config = dict(
    n_layer=11,
    d_model=128,
    n_head=2,
    n_kv_head=1,
    head_dim=64,
    d_mlp=320,
    vocab_size=1877,
    activation='swiglu',
    norm='rmsnorm',
    norm_place='pre',
    norm_eps=1e-05,
    positions='rope',
    rope_base=10000.0,
    rope_fraction=1.0,
    qk_norm=False,
    attn_scale=0.125,
    bias='qkv',
    tie_embeddings=True,
    parallel_block=False,
    init='normal',
    init_std_qkv=0.0601,
    init_std_o=0.0746,
    init_std_up=0.0859,
    init_std_down=0.0859,
    optimizer='soap_variant',
    lr=0.00504,
    weight_decay=0.0,
    lr_head=0.00537,
    grad_clip=1.0,
    warmup_steps=200,
    schedule='wsd',
    decay_fraction=1.0,
    decay_shape='linear',
    final_lr_fraction=0.0,
    batch_tokens=16384,
    seq_len=1024,
    doc_mask=True,
    train_tokens=94100000,
    steps=5744,
    dataset='wikipedia_en',
)
Each number is 200 + 30 x the weight over the matrix's rms, rounded and kept within 0 to 999. Layers, rows and columns count from 0.

# q: layer 6 attention query, 128x128, rms 0.06, rows 14-63,77-127, columns 0-31
# k: layer 6 attention key, 64x128, rms 0.0607, rows 13-63, columns 0-31
# v: layer 6 attention value, 64x128, rms 0.0599, rows 0-15, columns 0-31
# o: layer 6 attention output (transposed), 128x128, rms 0.074, rows 0-15,64-79, columns 0-31
q77,205,177,206,196,184,144,227,168,168,166,243,174,204,191,122,192,228,182,142,174,218,188,226,185,190,226,165,174,215,179,243,148
k13,162,213,204,196,208,214,236,190,222,227,142,240,181,140,198,174,203,234,177,172,222,205,116,262,219,189,200,196,212,170,244,193
q14,226,211,187,175,211,222,193,186,232,189,201,243,144,250,210,230,215,162,191,189,177,192,266,161,206,225,200,152,208,194,205,242
q78,233,184,176,186,199,135,261,186,158,185,234,215,192,233,217,152,225,256,168,200,199,210,211,194,189,168,183,202,200,199,212,181
k14,152,195,251,196,217,148,137,178,147,173,200,201,243,136,217,207,234,139,198,155,185,178,151,203,173,165,172,189,174,180,182,213
q15,178,236,216,237,197,203,147,206,224,158,205,239,195,274,184,258,190,213,254,227,164,148,236,180,260,209,184,158,183,223,218,233
q79,219,222,122,204,233,230,212,152,206,224,224,240,138,245,184,222,237,180,157,189,175,165,271,193,165,202,178,239,193,171,220,245
k15,211,205,221,159,155,168,156,252,130,195,189,192,177,171,187,144,225,192,202,225,171,240,187,248,196,209,234,182,105,225,140,154
q16,180,187,213,173,160,177,259,195,213,185,179,207,235,184,192,205,205,197,175,158,215,156,152,210,178,181,183,216,184,215,206,146
q80,241,178,186,265,204,201,199,209,170,187,118,179,210,225,251,193,163,202,160,231,251,235,181,195,174,189,270,181,156,247,202,286
k16,225,229,187,214,208,206,208,228,237,202,201,184,183,157,152,201,271,209,118,247,158,181,280,111,221,200,164,160,225,214,213,174
q17,221,149,183,250,198,196,192,262,165,210,244,218,172,196,249,200,150,213,170,257,160,194,211,168,218,205,194,238,140,187,184,190
q81,222,150,207,235,199,240,232,201,220,171,177,188,217,198,154,209,245,180,238,207,174,145,175,192,130,167,171,184,212,143,203,224
k17,192,245,231,200,104,170,168,157,176,196,210,182,228,206,168,185,229,176,168,213,207,227,192,148,151,145,158,182,189,162,156,179
q18,216,177,204,188,166,161,208,188,200,232,216,210,203,224,218,156,202,162,241,219,166,218,261,190,205,181,217,222,242,177,147,189
q82,136,172,238,190,161,220,197,214,177,174,243,168,201,170,155,291,165,217,183,131,146,258,216,234,193,178,235,227,153,234,149,171
k18,183,219,160,152,204,202,248,164,258,166,204,198,179,193,151,182,209,155,126,214,190,227,225,180,251,210,171,184,206,197,236,228
q19,221,189,181,222,212,223,206,224,186,170,152,152,212,226,166,175,233,186,215,197,145,160,232,190,187,182,183,147,189,197,182,196
q83,177,144,222,172,179,236,139,184,227,192,196,150,178,235,262,114,245,157,209,209,184,193,269,174,204,138,224,163,205,229,175,173
k19,177,260,202,193,201,191,176,153,227,202,190,179,193,222,231,197,173,203,213,166,248,201,266,168,213,201,176,225,181,161,199,177
q20,229,120,201,215,228,203,216,246,213,187,214,159,186,241,170,248,230,190,191,266,235,151,237,159,201,170,255,196,249,216,197,152
q84,206,166,216,201,257,161,218,249,199,229,219,121,143,243,223,189,269,161,182,197,241,179,251,143,217,248,187,214,238,220,163,174
k20,195,238,188,143,148,246,253,187,251,127,279,205,197,169,181,184,184,228,178,189,220,223,191,158,205,179,165,157,194,260,214,197
q21,224,243,213,263,205,203,231,181,199,214,221,219,207,240,232,196,168,201,198,222,244,141,152,193,211,207,200,224,217,229,205,205
q85,255,209,190,171,168,197,172,182,198,193,196,217,153,229,183,165,201,185,229,206,198,224,217,271,179,258,219,204,216,169,166,251
k21,187,228,194,212,213,128,222,209,143,181,137,213,225,216,216,179,202,185,177,190,196,206,129,266,190,202,162,226,171,184,239,235
q22,189,161,201,185,158,194,186,188,168,237,232,206,208,232,222,202,214,232,211,235,257,188,196,179,221,206,158,242,174,192,224,236
q86,206,172,219,232,267,202,192,204,196,217,204,218,182,211,253,260,106,201,202,176,179,193,151,161,172,232,157,188,158,219,237,210
k22,154,219,198,197,228,198,262,208,206,210,149,234,165,167,206,203,219,186,206,176,181,231,201,265,237,173,259,237,223,203,249,212
q23,203,175,228,160,147,217,197,205,215,198,198,223,210,200,178,189,220,201,177,158,249,195,215,135,150,189,198,203,190,233,227,173
q87,208,204,184,168,194,212,190,154,281,256,227,229,217,188,178,225,156,168,191,222,189,191,206,241,198,165,190,160,195,207,159,197
k23,205,209,188,188,176,167,161,199,250,154,226,188,178,189,286,204,231,187,231,169,230,192,206,165,259,209,231,196,208,199,207,205
q24,187,208,185,178,232,135,221,200,196,183,188,189,194,200,194,196,198,192,197,198,251,225,208,208,181,170,207,223,196,215,148,200
q88,149,237,197,228,178,161,217,195,180,243,279,166,162,250,286,165,226,205,253,117,201,228,185,259,229,209,248,167,166,226,151,206
k24,197,196,181,218,163,238,190,127,269,179,162,239,229,181,180,215,206,165,182,173,211,181,191,246,222,182,184,187,261,144,275,210
q25,237,191,208,200,200,162,168,154,230,193,209,183,180,219,243,195,237,169,214,155,221,226,208,191,182,198,177,221,167,207,217,161
q89,221,194,228,191,175,190,186,240,237,221,198,229,187,192,224,189,217,165,169,131,244,205,209,189,188,210,217,231,168,128,179,171
k25,110,240,165,217,225,250,182,175,189,163,169,213,166,259,138,201,160,175,164,177,199,238,178,233,241,185,213,151,244,137,242,191
q26,202,166,261,164,285,212,194,236,241,171,210,306,208,217,219,226,195,232,232,247,219,195,238,232,201,229,182,254,228,229,217,126
q90,231,220,164,192,200,230,192,184,200,175,241,245,213,212,195,192,227,148,220,177,233,215,160,214,189,197,247,186,237,193,214,204
k26,212,225,184,231,247,154,202,201,197,187,230,170,142,166,200,273,199,212,194,216,189,214,166,220,167,214,179,195,179,184,201,247
q27,259,225,179,179,178,226,216,209,196,222,171,257,159,233,202,194,253,219,186,154,236,121,183,237,147,187,195,234,243,154,193,176
q91,162,246,161,218,193,196,179,290,158,250,125,181,258,205,220,144,198,244,213,213,187,150,138,218,196,175,247,183,172,193,138,162
k27,186,204,234,182,225,200,251,153,156,238,215,219,216,227,168,199,229,145,207,180,198,157,171,174,217,210,189,212,191,188,198,188
q28,130,239,185,137,191,186,172,160,199,165,225,216,194,143,248,219,200,179,177,133,185,238,169,239,236,177,191,186,217,210,179,171
q92,192,236,162,181,165,226,210,174,200,186,183,203,169,200,246,234,235,147,175,179,244,186,198,280,147,193,190,170,243,188,240,162
k28,235,223,197,188,181,222,113,155,197,198,212,217,189,230,240,189,248,214,195,186,146,216,189,180,232,150,205,240,222,149,165,157
q29,229,185,224,202,184,172,268,158,177,153,212,189,186,201,242,185,215,249,189,249,178,199,203,189,205,183,184,193,177,167,253,173
q93,176,237,215,249,237,220,237,229,243,166,162,162,217,211,210,172,227,217,144,176,180,203,258,239,175,172,207,134,209,174,220,144
k29,208,155,205,109,223,221,190,238,216,198,209,171,199,167,221,237,166,185,166,213,216,229,179,196,193,145,203,198,181,188,197,234
q30,238,242,184,191,153,162,202,202,216,212,210,170,166,200,181,140,222,185,193,146,233,188,202,164,221,217,167,191,183,190,152,198
q94,189,177,236,177,190,250,168,195,207,190,239,181,187,205,148,156,160,164,176,171,253,253,221,227,235,195,203,204,236,170,189,132
k30,183,176,194,191,217,255,206,169,161,164,205,206,227,232,211,258,245,222,228,179,205,248,220,167,218,239,222,185,227,196,161,205
q31,205,165,263,187,204,181,261,165,220,211,204,251,237,250,226,201,225,221,247,164,177,104,197,197,210,178,110,178,174,216,215,232
q95,182,238,142,240,225,218,125,160,209,261,198,178,200,134,168,231,166,233,196,233,135,219,237,191,193,199,172,199,128,209,188,208
k31,216,179,244,236,189,194,201,205,193,208,149,237,185,216,183,195,231,202,212,190,179,122,213,213,179,254,208,246,164,182,183,225
q32,229,201,202,206,223,204,202,252,222,218,191,195,223,219,212,254,183,212,183,167,201,168,210,187,144,221,157,240,186,196,190,211
q96,211,192,190,181,235,242,208,226,175,223,203,247,159,184,207,196,185,173,186,231,226,182,219,182,200,164,213,151,175,232,197,192
k32,170,249,224,254,163,220,175,175,218,200,237,162,166,210,220,189,217,239,176,174,184,236,200,225,201,168,197,209,172,167,169,189
q33,146,230,184,207,189,190,200,190,154,214,245,198,240,176,193,192,197,236,195,169,203,199,138,203,184,182,229,186,171,207,185,180
q97,170,208,131,213,210,236,178,222,116,219,158,191,182,205,196,169,196,211,190,251,229,234,165,231,181,195,241,216,236,167,184,241
k33,204,215,193,188,196,215,212,181,214,213,183,180,218,244,228,212,195,216,186,172,238,212,230,247,240,234,165,194,223,185,208,205
q34,159,211,185,192,201,198,190,215,178,186,203,222,234,164,195,176,209,208,210,168,204,219,173,232,184,210,219,181,196,187,200,191
q98,182,214,181,201,177,204,215,215,134,212,182,215,172,244,196,245,226,208,227,216,210,209,174,198,214,181,244,201,176,184,207,183
k34,201,196,225,190,209,215,231,172,185,201,217,171,196,214,227,203,155,231,209,217,234,222,195,239,173,165,186,191,221,193,229,241
q35,222,206,230,229,192,220,184,181,191,217,226,200,177,181,206,227,229,206,193,177,176,206,170,185,193,190,191,227,188,135,171,183
q99,176,201,211,171,227,216,264,194,212,190,213,195,228,252,211,198,194,165,184,205,178,169,212,166,214,215,195,200,215,236,174,205
k35,193,252,259,189,188,212,170,167,175,221,212,170,236,162,148,257,244,223,172,199,169,143,219,193,197,180,234,230,198,214,174,203
q36,196,212,205,184,199,179,187,186,179,197,240,179,188,214,164,162,190,196,214,202,217,216,201,236,219,236,220,193,183,198,246,168
q100,179,232,185,177,138,191,194,159,211,189,165,211,240,176,172,209,216,221,188,179,195,209,205,183,206,233,187,186,257,217,224,196
k36,167,193,159,199,198,209,214,169,199,201,211,206,175,176,192,195,214,211,185,206,227,215,208,190,197,221,205,193,221,208,197,217
q37,186,143,206,202,253,218,214,220,204,157,242,198,206,226,165,178,123,178,223,257,220,217,250,229,194,204,177,183,206,228,191,255
q101,247,249,221,221,161,180,222,197,190,226,189,186,191,183,217,186,172,208,183,166,193,172,188,218,223,147,177,191,207,168,184,188
k37,163,134,193,143,238,198,207,210,190,212,193,201,183,180,246,193,196,149,203,189,147,198,149,183,245,191,182,128,190,214,213,235
q38,170,211,237,143,255,230,216,215,259,214,180,225,185,243,201,173,197,180,201,217,210,218,240,235,211,257,219,165,220,179,227,178
q102,187,204,161,216,159,184,206,180,174,216,167,210,235,174,182,243,180,200,190,185,185,199,142,200,211,137,175,165,174,187,237,213
k38,140,197,160,219,234,183,188,194,169,227,189,190,209,160,237,186,171,204,175,193,215,244,206,192,162,221,257,200,222,223,180,175
q39,200,210,179,165,201,197,210,193,182,181,193,180,253,178,207,216,176,180,186,173,207,235,203,184,171,198,229,197,194,226,137,236
q103,215,226,185,232,190,254,156,244,175,199,203,198,192,193,271,208,198,168,210,181,191,219,281,164,245,177,256,125,178,175,212,161
k39,219,175,150,187,195,166,172,190,187,190,207,242,198,223,147,134,182,174,145,199,245,198,183,191,172,234,171,230,214,190,252,194
q40,167,164,151,250,197,252,221,245,214,222,215,219,202,203,157,195,162,234,209,243,206,224,199,258,183,230,164,210,179,182,204,265
q104,186,184,238,209,216,154,184,252,222,189,200,183,227,182,142,222,194,181,233,227,180,166,227,240,211,211,169,212,177,177,213,178
k40,195,204,192,191,177,210,202,232,186,202,239,250,134,134,196,212,204,250,180,202,207,238,137,135,176,150,196,193,179,218,252,183
q41,175,209,160,179,157,237,206,214,268,152,263,220,213,208,150,239,169,216,137,150,175,206,180,184,236,202,199,237,209,239,191,231
q105,221,215,196,209,170,220,163,137,217,162,215,189,141,236,146,253,199,173,226,179,163,190,221,160,261,206,231,236,186,248,191,234
k41,142,199,195,215,218,226,246,211,182,134,165,177,193,200,189,219,187,185,255,222,236,176,184,182,202,226,201,212,172,202,245,207
q42,225,257,231,181,240,199,118,130,225,191,164,198,221,234,185,182,207,154,158,169,212,199,240,241,225,217,194,149,212,243,235,199
q106,191,212,193,168,135,179,193,204,158,173,187,194,193,175,224,205,173,237,168,199,213,235,194,186,218,153,233,199,218,183,191,172
k42,163,233,240,215,214,202,212,198,194,180,205,237,196,190,175,158,212,182,251,188,184,210,169,184,148,209,205,167,175,215,228,227
q43,186,209,226,216,177,194,162,190,209,210,205,203,238,223,251,192,190,190,201,224,210,209,139,213,170,245,214,187,242,208,222,169
q107,154,226,229,182,212,173,239,191,204,123,188,224,179,219,221,223,204,219,137,195,221,228,183,197,227,186,157,230,224,216,235,248
k43,232,163,138,233,228,203,184,159,154,208,221,193,224,232,205,169,179,181,189,182,280,231,223,202,232,216,186,195,184,230,205,213
q44,192,170,230,235,244,176,175,210,154,216,238,168,160,252,234,186,223,191,195,212,158,191,214,165,273,161,224,182,217,168,165,226
q108,257,213,204,223,222,182,217,195,180,170,181,226,214,181,168,210,200,235,177,174,248,174,178,203,195,215,254,189,191,225,218,207
k44,232,171,195,191,208,211,243,216,256,243,189,204,212,219,235,206,188,143,180,189,215,190,204,173,206,193,223,239,201,189,229,189
q45,203,162,206,174,186,197,171,159,188,212,199,135,235,235,205,130,222,131,198,185,186,234,197,195,199,159,199,137,155,161,170,193
q109,219,181,200,169,185,162,191,195,177,212,227,190,231,207,192,207,174,181,208,168,172,262,220,236,174,175,213,216,213,171,232,225
k45,183,178,217,246,218,173,192,147,168,119,212,180,158,198,183,202,204,167,223,209,209,210,246,203,222,203,162,252,175,211,155,200
q46,161,221,198,194,192,193,161,196,205,227,147,150,169,177,143,214,282,220,238,204,206,228,221,218,164,193,237,247,220,200,219,162
q110,190,195,198,221,197,227,164,227,234,220,195,194,202,169,206,227,169,214,150,214,219,203,226,216,197,199,164,235,198,247,175,190
k46,205,161,177,199,176,229,218,183,139,206,243,190,230,178,212,140,152,216,216,148,238,226,210,216,203,220,203,210,211,208,202,236
q47,180,164,202,207,222,194,176,158,167,214,144,251,194,244,134,191,205,137,221,246,230,205,226,221,230,153,157,199,214,210,185,183
q111,176,208,197,275,216,159,193,221,177,167,168,159,182,254,181,235,153,177,197,217,192,210,230,216,211,197,196,238,155,186,183,242
k47,216,195,172,158,181,187,214,179,180,206,152,194,183,125,180,155,190,220,187,156,164,203,204,214,198,231,189,198,230,183,218,178
q48,246,164,178,256,171,205,167,145,236,221,204,230,189,250,192,216,210,187,212,233,179,171,196,165,194,173,191,173,173,138,211,202
q112,204,208,235,210,206,181,223,204,207,192,263,204,206,256,181,221,202,212,228,242,191,188,238,186,185,226,203,218,159,225,201,198
k48,212,247,221,247,233,237,168,200,285,195,222,201,225,220,183,211,237,199,199,207,204,159,219,122,200,173,197,208,209,236,192,219
q49,208,222,189,265,257,151,220,218,267,209,199,219,135,264,228,215,197,205,266,175,177,229,203,228,234,231,211,241,181,215,176,181
q113,199,169,214,228,178,211,177,279,213,181,183,210,192,200,226,223,157,216,180,238,205,162,191,231,220,190,169,257,197,211,177,253
k49,162,193,219,199,207,171,200,178,127,241,135,200,257,191,232,205,143,237,238,207,199,211,139,204,245,233,157,176,195,195,176,193
q50,249,199,189,238,201,195,188,247,200,186,258,231,160,207,190,215,189,240,215,247,195,197,199,213,244,206,181,206,213,238,216,221
q114,203,245,218,243,149,253,176,195,169,144,139,204,161,115,208,180,225,190,171,228,216,135,247,190,210,183,202,189,196,219,230,174
k50,247,219,194,179,189,136,214,209,157,188,202,227,191,228,238,183,207,221,227,226,218,211,183,226,196,212,195,227,201,100,185,218
q51,117,187,223,180,216,246,201,227,189,176,120,193,216,196,191,195,166,193,229,144,245,220,233,194,227,231,224,214,182,159,163,216
q115,157,244,188,209,242,185,226,204,205,227,176,232,186,212,159,197,173,195,247,158,277,220,136,193,222,280,173,198,253,210,179,192
k51,233,298,181,215,217,181,182,171,171,189,164,193,176,195,183,244,211,216,253,172,227,231,192,259,241,184,188,204,160,214,259,262
q52,209,183,205,194,206,203,170,211,169,180,255,184,261,239,154,234,180,188,217,182,199,186,226,233,181,244,186,210,193,174,229,189
q116,219,177,217,190,217,202,228,151,206,191,219,230,181,219,217,206,194,213,235,161,183,224,243,205,228,210,189,190,182,190,205,234
k52,164,249,201,197,216,174,194,241,193,190,142,247,172,237,200,203,176,251,194,176,255,199,174,250,214,261,172,197,225,207,164,221
q53,108,232,179,165,180,203,194,152,211,170,215,226,199,188,209,189,123,231,195,190,246,197,183,271,225,164,187,141,268,240,224,229
q117,203,193,232,168,185,130,133,175,136,248,184,127,252,192,213,196,197,245,188,146,183,233,235,173,240,210,177,195,190,159,214,268
k53,205,218,227,141,180,140,199,175,259,208,200,190,209,215,178,152,261,179,184,287,182,211,178,187,170,189,166,224,188,168,155,140
q54,120,157,195,219,175,218,200,193,201,143,182,175,159,234,166,189,149,247,184,198,189,217,215,177,202,212,177,264,227,215,285,200
q118,191,176,168,222,203,197,199,194,192,145,263,233,209,271,213,199,229,221,217,215,223,189,161,177,177,221,165,159,225,194,221,203
k54,189,185,145,255,232,193,230,219,213,186,191,233,253,152,184,246,196,179,183,184,162,211,192,235,198,169,198,210,154,191,195,198
q55,155,166,187,244,225,218,227,253,260,223,158,181,184,160,206,243,191,223,229,219,198,230,158,133,169,238,186,208,160,192,191,190
q119,213,202,190,198,131,173,214,266,179,243,181,239,231,158,219,235,247,245,161,209,234,205,199,151,209,200,155,232,186,189,232,178
k55,211,218,159,179,169,133,185,216,207,179,204,254,215,200,189,193,155,256,175,196,152,168,200,220,210,160,231,222,217,197,198,207
q56,155,150,191,172,223,164,188,170,200,199,210,192,172,182,210,179,151,207,208,155,232,277,175,198,228,199,177,209,227,193,159,201
q120,152,169,236,192,210,242,147,219,164,192,158,260,225,174,194,270,179,267,148,221,227,221,182,191,240,257,196,288,253,194,205,172
k56,215,198,192,202,206,234,243,285,222,189,240,179,224,254,148,216,237,221,197,196,217,166,204,167,157,200,208,215,213,238,189,196
q57,207,226,269,132,176,188,222,139,237,182,196,174,234,246,227,198,231,206,195,174,152,246,203,197,221,210,157,206,226,158,195,200
q121,201,197,226,241,200,181,199,196,167,186,184,224,257,233,190,163,231,166,229,187,216,187,149,228,235,201,181,174,161,179,183,217
k57,174,176,228,170,159,194,212,198,249,213,175,208,204,157,198,193,194,198,214,245,233,168,270,214,237,194,201,235,207,248,189,206
q58,179,204,195,190,251,181,231,204,203,215,145,177,238,191,158,149,153,227,199,164,162,210,189,193,200,165,196,203,233,194,220,241
q122,161,303,259,209,217,151,180,212,232,225,200,207,212,215,178,234,223,167,271,138,193,172,212,220,246,196,145,211,165,156,223,195
k58,241,211,175,210,200,230,214,205,236,200,207,257,175,185,169,222,188,155,187,191,153,127,221,231,196,194,241,149,162,218,212,226
q59,179,151,174,207,217,166,160,199,233,281,143,172,206,244,188,173,174,218,173,204,158,246,179,203,219,199,228,164,166,194,159,229
q123,180,209,206,214,204,180,218,195,272,240,170,245,230,186,249,197,140,240,191,200,255,200,237,188,209,186,256,213,196,182,229,245
k59,167,242,198,205,193,202,219,192,244,205,231,169,177,166,203,241,168,187,213,181,155,138,215,222,209,216,178,230,205,164,175,159
q60,208,216,216,202,182,225,225,192,170,195,187,175,284,138,228,183,188,162,242,214,207,166,189,175,237,157,220,213,189,187,231,210
q124,226,240,195,197,150,219,219,211,147,259,168,215,189,195,269,181,195,200,178,181,189,198,169,214,249,194,234,170,231,209,153,233
k60,192,235,206,221,217,182,237,133,218,215,228,196,271,183,184,138,261,212,186,189,218,150,190,244,211,205,238,238,221,143,172,263
q61,187,145,227,246,170,178,239,206,259,179,219,206,212,236,227,253,165,161,204,204,192,228,195,202,254,145,269,224,212,180,186,273
q125,205,176,196,168,180,208,167,181,178,183,203,210,251,183,211,155,223,204,223,236,181,151,217,167,132,190,139,203,211,183,181,233
k61,166,234,208,190,171,216,169,142,188,273,196,193,202,212,228,142,214,228,185,206,187,221,169,258,140,241,223,172,204,166,197,142
q62,205,177,257,180,199,182,181,196,216,215,265,205,205,242,206,139,209,229,225,255,204,167,213,215,177,193,202,203,202,114,156,222
q126,218,183,245,177,171,201,186,193,251,200,266,216,207,236,215,201,285,242,218,195,199,178,213,172,224,244,186,182,192,238,220,191
k62,187,212,232,178,227,201,224,189,188,203,215,200,183,193,185,197,189,191,211,188,157,215,228,192,220,184,212,248,164,191,194,245
q63,192,228,215,230,213,262,200,223,280,249,235,195,190,253,230,181,176,235,152,202,248,215,246,149,215,173,181,181,217,159,167,224
q127,191,254,223,169,173,203,189,167,153,207,203,205,172,218,200,206,179,146,189,221,218,192,207,224,191,186,205,201,179,195,171,217
k63,173,211,166,187,253,182,185,206,196,189,234,190,206,199,205,168,229,166,211,158,190,217,186,186,192,191,226,201,188,211,237,174
v0,245,223,185,194,179,232,245,189,193,238,203,172,212,209,178,211,190,224,214,164,142,219,197,219,243,199,200,204,209,180,176,201
o0,208,221,184,183,174,222,158,239,201,211,214,196,227,166,205,209,201,229,201,165,205,221,169,233,214,222,156,245,214,200,197,209
o64,175,214,224,224,197,224,220,189,222,156,182,249,171,193,209,193,194,224,185,157,185,203,212,204,221,168,264,213,172,191,224,186
v1,229,224,139,210,161,224,186,213,189,215,173,183,183,176,172,200,196,199,203,188,205,222,226,183,186,201,217,216,198,151,227,207
o1,186,211,187,233,181,225,182,163,192,225,220,177,235,221,190,198,208,172,239,141,197,242,228,232,226,189,236,205,182,209,166,199
o65,214,203,189,225,207,248,207,248,168,167,171,211,167,189,238,189,188,221,231,194,210,204,224,187,190,209,152,190,189,236,223,218
v2,181,212,196,175,200,200,234,216,231,139,218,240,205,222,184,202,184,218,228,157,201,170,176,298,187,219,237,174,214,231,195,212
o2,163,212,167,209,203,209,238,215,270,197,200,240,172,249,206,248,190,216,246,220,146,165,213,197,231,221,190,205,213,185,167,228
o66,247,188,204,184,167,209,195,194,154,208,183,141,246,135,203,211,203,163,181,161,219,209,239,181,183,225,230,170,185,186,200,181
v3,177,205,199,179,160,209,199,219,241,228,157,168,180,226,156,181,262,171,167,178,207,195,172,178,177,247,241,173,225,207,226,157
o3,184,157,202,199,179,265,242,224,251,190,228,223,183,201,214,178,222,290,256,236,178,216,136,197,179,214,191,249,193,215,182,130
o67,217,253,172,185,179,203,181,212,183,199,174,221,240,159,174,217,185,170,222,185,194,205,206,112,206,161,159,219,203,214,213,202
v4,193,172,207,196,231,256,173,166,201,243,208,208,220,172,179,201,207,154,170,233,154,182,231,240,151,171,198,138,166,192,170,208
o4,167,215,186,163,198,217,178,175,204,177,178,139,198,202,217,217,184,184,214,203,192,148,232,198,233,230,217,155,215,184,148,162
o68,185,175,199,243,184,209,207,202,246,227,252,196,224,227,202,152,229,205,199,199,193,214,173,216,222,172,247,190,249,194,188,203
v5,252,186,220,241,226,150,202,187,208,213,137,173,193,209,192,143,196,203,182,151,214,230,219,160,166,189,185,177,176,156,251,260
o5,213,192,244,197,190,136,222,174,179,217,163,176,230,141,224,234,175,236,241,161,230,203,195,166,147,164,164,216,194,228,200,207
o69,195,215,217,201,154,228,201,181,191,218,200,217,219,261,207,208,171,190,140,195,183,178,211,222,182,248,267,160,190,204,199,215
v6,178,182,190,230,179,264,175,198,207,183,200,174,184,188,168,202,244,234,199,215,232,179,216,176,150,192,219,219,193,255,159,209
o6,200,232,189,237,182,184,164,236,214,215,174,186,215,203,207,209,194,195,182,177,173,187,188,241,264,229,152,198,188,224,212,165
o70,191,178,178,181,195,258,181,252,144,165,227,196,177,203,196,197,222,190,195,199,141,166,224,145,177,193,196,197,162,121,157,149
v7,154,201,232,183,192,221,186,189,226,192,252,159,188,222,159,173,169,176,171,239,154,219,178,206,198,162,153,240,199,187,196,237
o7,184,243,210,181,138,206,203,165,228,191,249,185,211,155,196,188,138,146,164,206,182,191,245,178,207,100,170,179,197,145,206,232
o71,180,115,235,200,207,198,220,221,206,239,206,189,156,191,205,214,205,263,203,192,242,205,189,178,201,225,219,197,195,192,224,210
v8,164,218,166,194,154,176,254,250,143,235,192,204,219,186,212,194,135,172,171,126,222,255,190,228,183,196,177,190,217,242,206,130
o8,202,193,248,219,187,176,227,240,164,220,215,193,157,211,171,238,201,181,200,199,215,211,202,179,270,175,171,200,202,179,161,197
o72,232,232,177,187,204,229,180,190,276,149,208,177,160,174,217,123,219,178,239,176,208,188,206,180,179,185,217,250,153,243,199,210
v9,207,219,149,265,193,188,174,235,227,157,213,190,217,189,193,162,255,207,152,223,218,174,141,224,229,192,237,152,247,172,168,170
o9,221,217,111,278,250,222,224,224,253,201,193,163,205,170,194,178,248,195,229,220,214,231,160,217,165,237,200,187,205,173,197,162
o73,210,221,259,124,163,247,177,189,234,159,218,178,165,225,185,204,209,187,187,216,245,180,255,182,162,240,162,198,185,188,244,187
v10,229,201,249,200,197,173,173,192,241,220,173,201,190,191,191,200,194,197,233,220,133,232,163,265,187,208,196,179,203,278,177,198
o10,114,170,185,201,249,213,241,229,191,250,194,219,168,211,245,182,211,277,152,185,235,212,186,204,234,141,226,225,211,190,186,173
o74,236,248,233,201,228,163,242,136,250,181,239,184,229,199,229,194,223,188,217,185,217,220,210,195,168,177,261,155,174,197,150,217
v11,194,189,242,237,232,251,203,216,170,196,236,209,196,220,243,204,224,159,207,196,227,239,224,135,175,222,225,226,184,256,174,229
o11,248,179,237,185,172,206,213,220,217,231,215,237,248,198,230,209,219,157,178,221,241,205,176,245,160,237,206,217,193,309,201,192
o75,231,202,159,230,192,220,140,206,219,201,179,187,203,188,192,228,150,239,188,180,198,211,241,141,249,229,226,175,170,199,164,207
v12,193,180,213,151,176,212,205,231,204,175,211,171,205,208,193,220,213,230,207,146,171,204,236,161,220,162,205,185,170,191,175,190
o12,180,156,189,210,179,195,179,173,237,236,218,240,151,196,223,115,134,190,202,273,205,232,173,200,205,231,222,181,170,240,200,223
o76,217,173,304,217,168,162,174,228,210,208,154,175,214,205,217,167,201,204,212,179,157,175,237,218,196,226,202,206,233,190,271,207
v13,222,164,153,267,242,139,206,254,206,180,193,201,176,221,163,193,169,163,172,199,235,170,201,196,230,216,231,210,205,231,202,209
o13,212,172,229,287,212,215,196,196,207,230,198,194,238,215,183,264,228,221,212,190,186,209,203,180,229,189,214,237,164,199,256,173
o77,233,220,201,223,180,227,223,207,177,217,171,153,240,200,214,160,212,236,219,221,221,183,168,229,224,222,216,152,242,198,175,211
v14,247,199,203,173,194,187,170,244,201,221,260,198,197,234,210,177,176,204,145,173,205,212,174,200,181,167,153,210,231,165,214,186
o14,217,142,202,174,209,134,190,201,178,234,187,179,207,186,240,166,199,191,173,183,204,210,201,190,166,201,229,234,180,196,173,234
o78,216,185,223,259,255,192,160,242,195,226,209,177,175,189,193,180,203,182,201,194,211,243,173,216,165,189,207,167,264,191,159,185
v15,190,213,236,191,183,171,244,149,133,255,222,206,254,180,214,199,219,234,169,245,171,227,156,233,226,162,227,222,183,182,273,197
o15,234,183,194,138,196,152,208,172,196,202,208,176,200,231,187,176,250,210,191,117,177,176,237,164,171,207,227,224,222,177,178,194
o79,219,230,218,219,229,257,206,211,251,249,196,188,175,198,210,222,203,190,217,236,202,156,160,236,223,207,210,207,214,184,199,174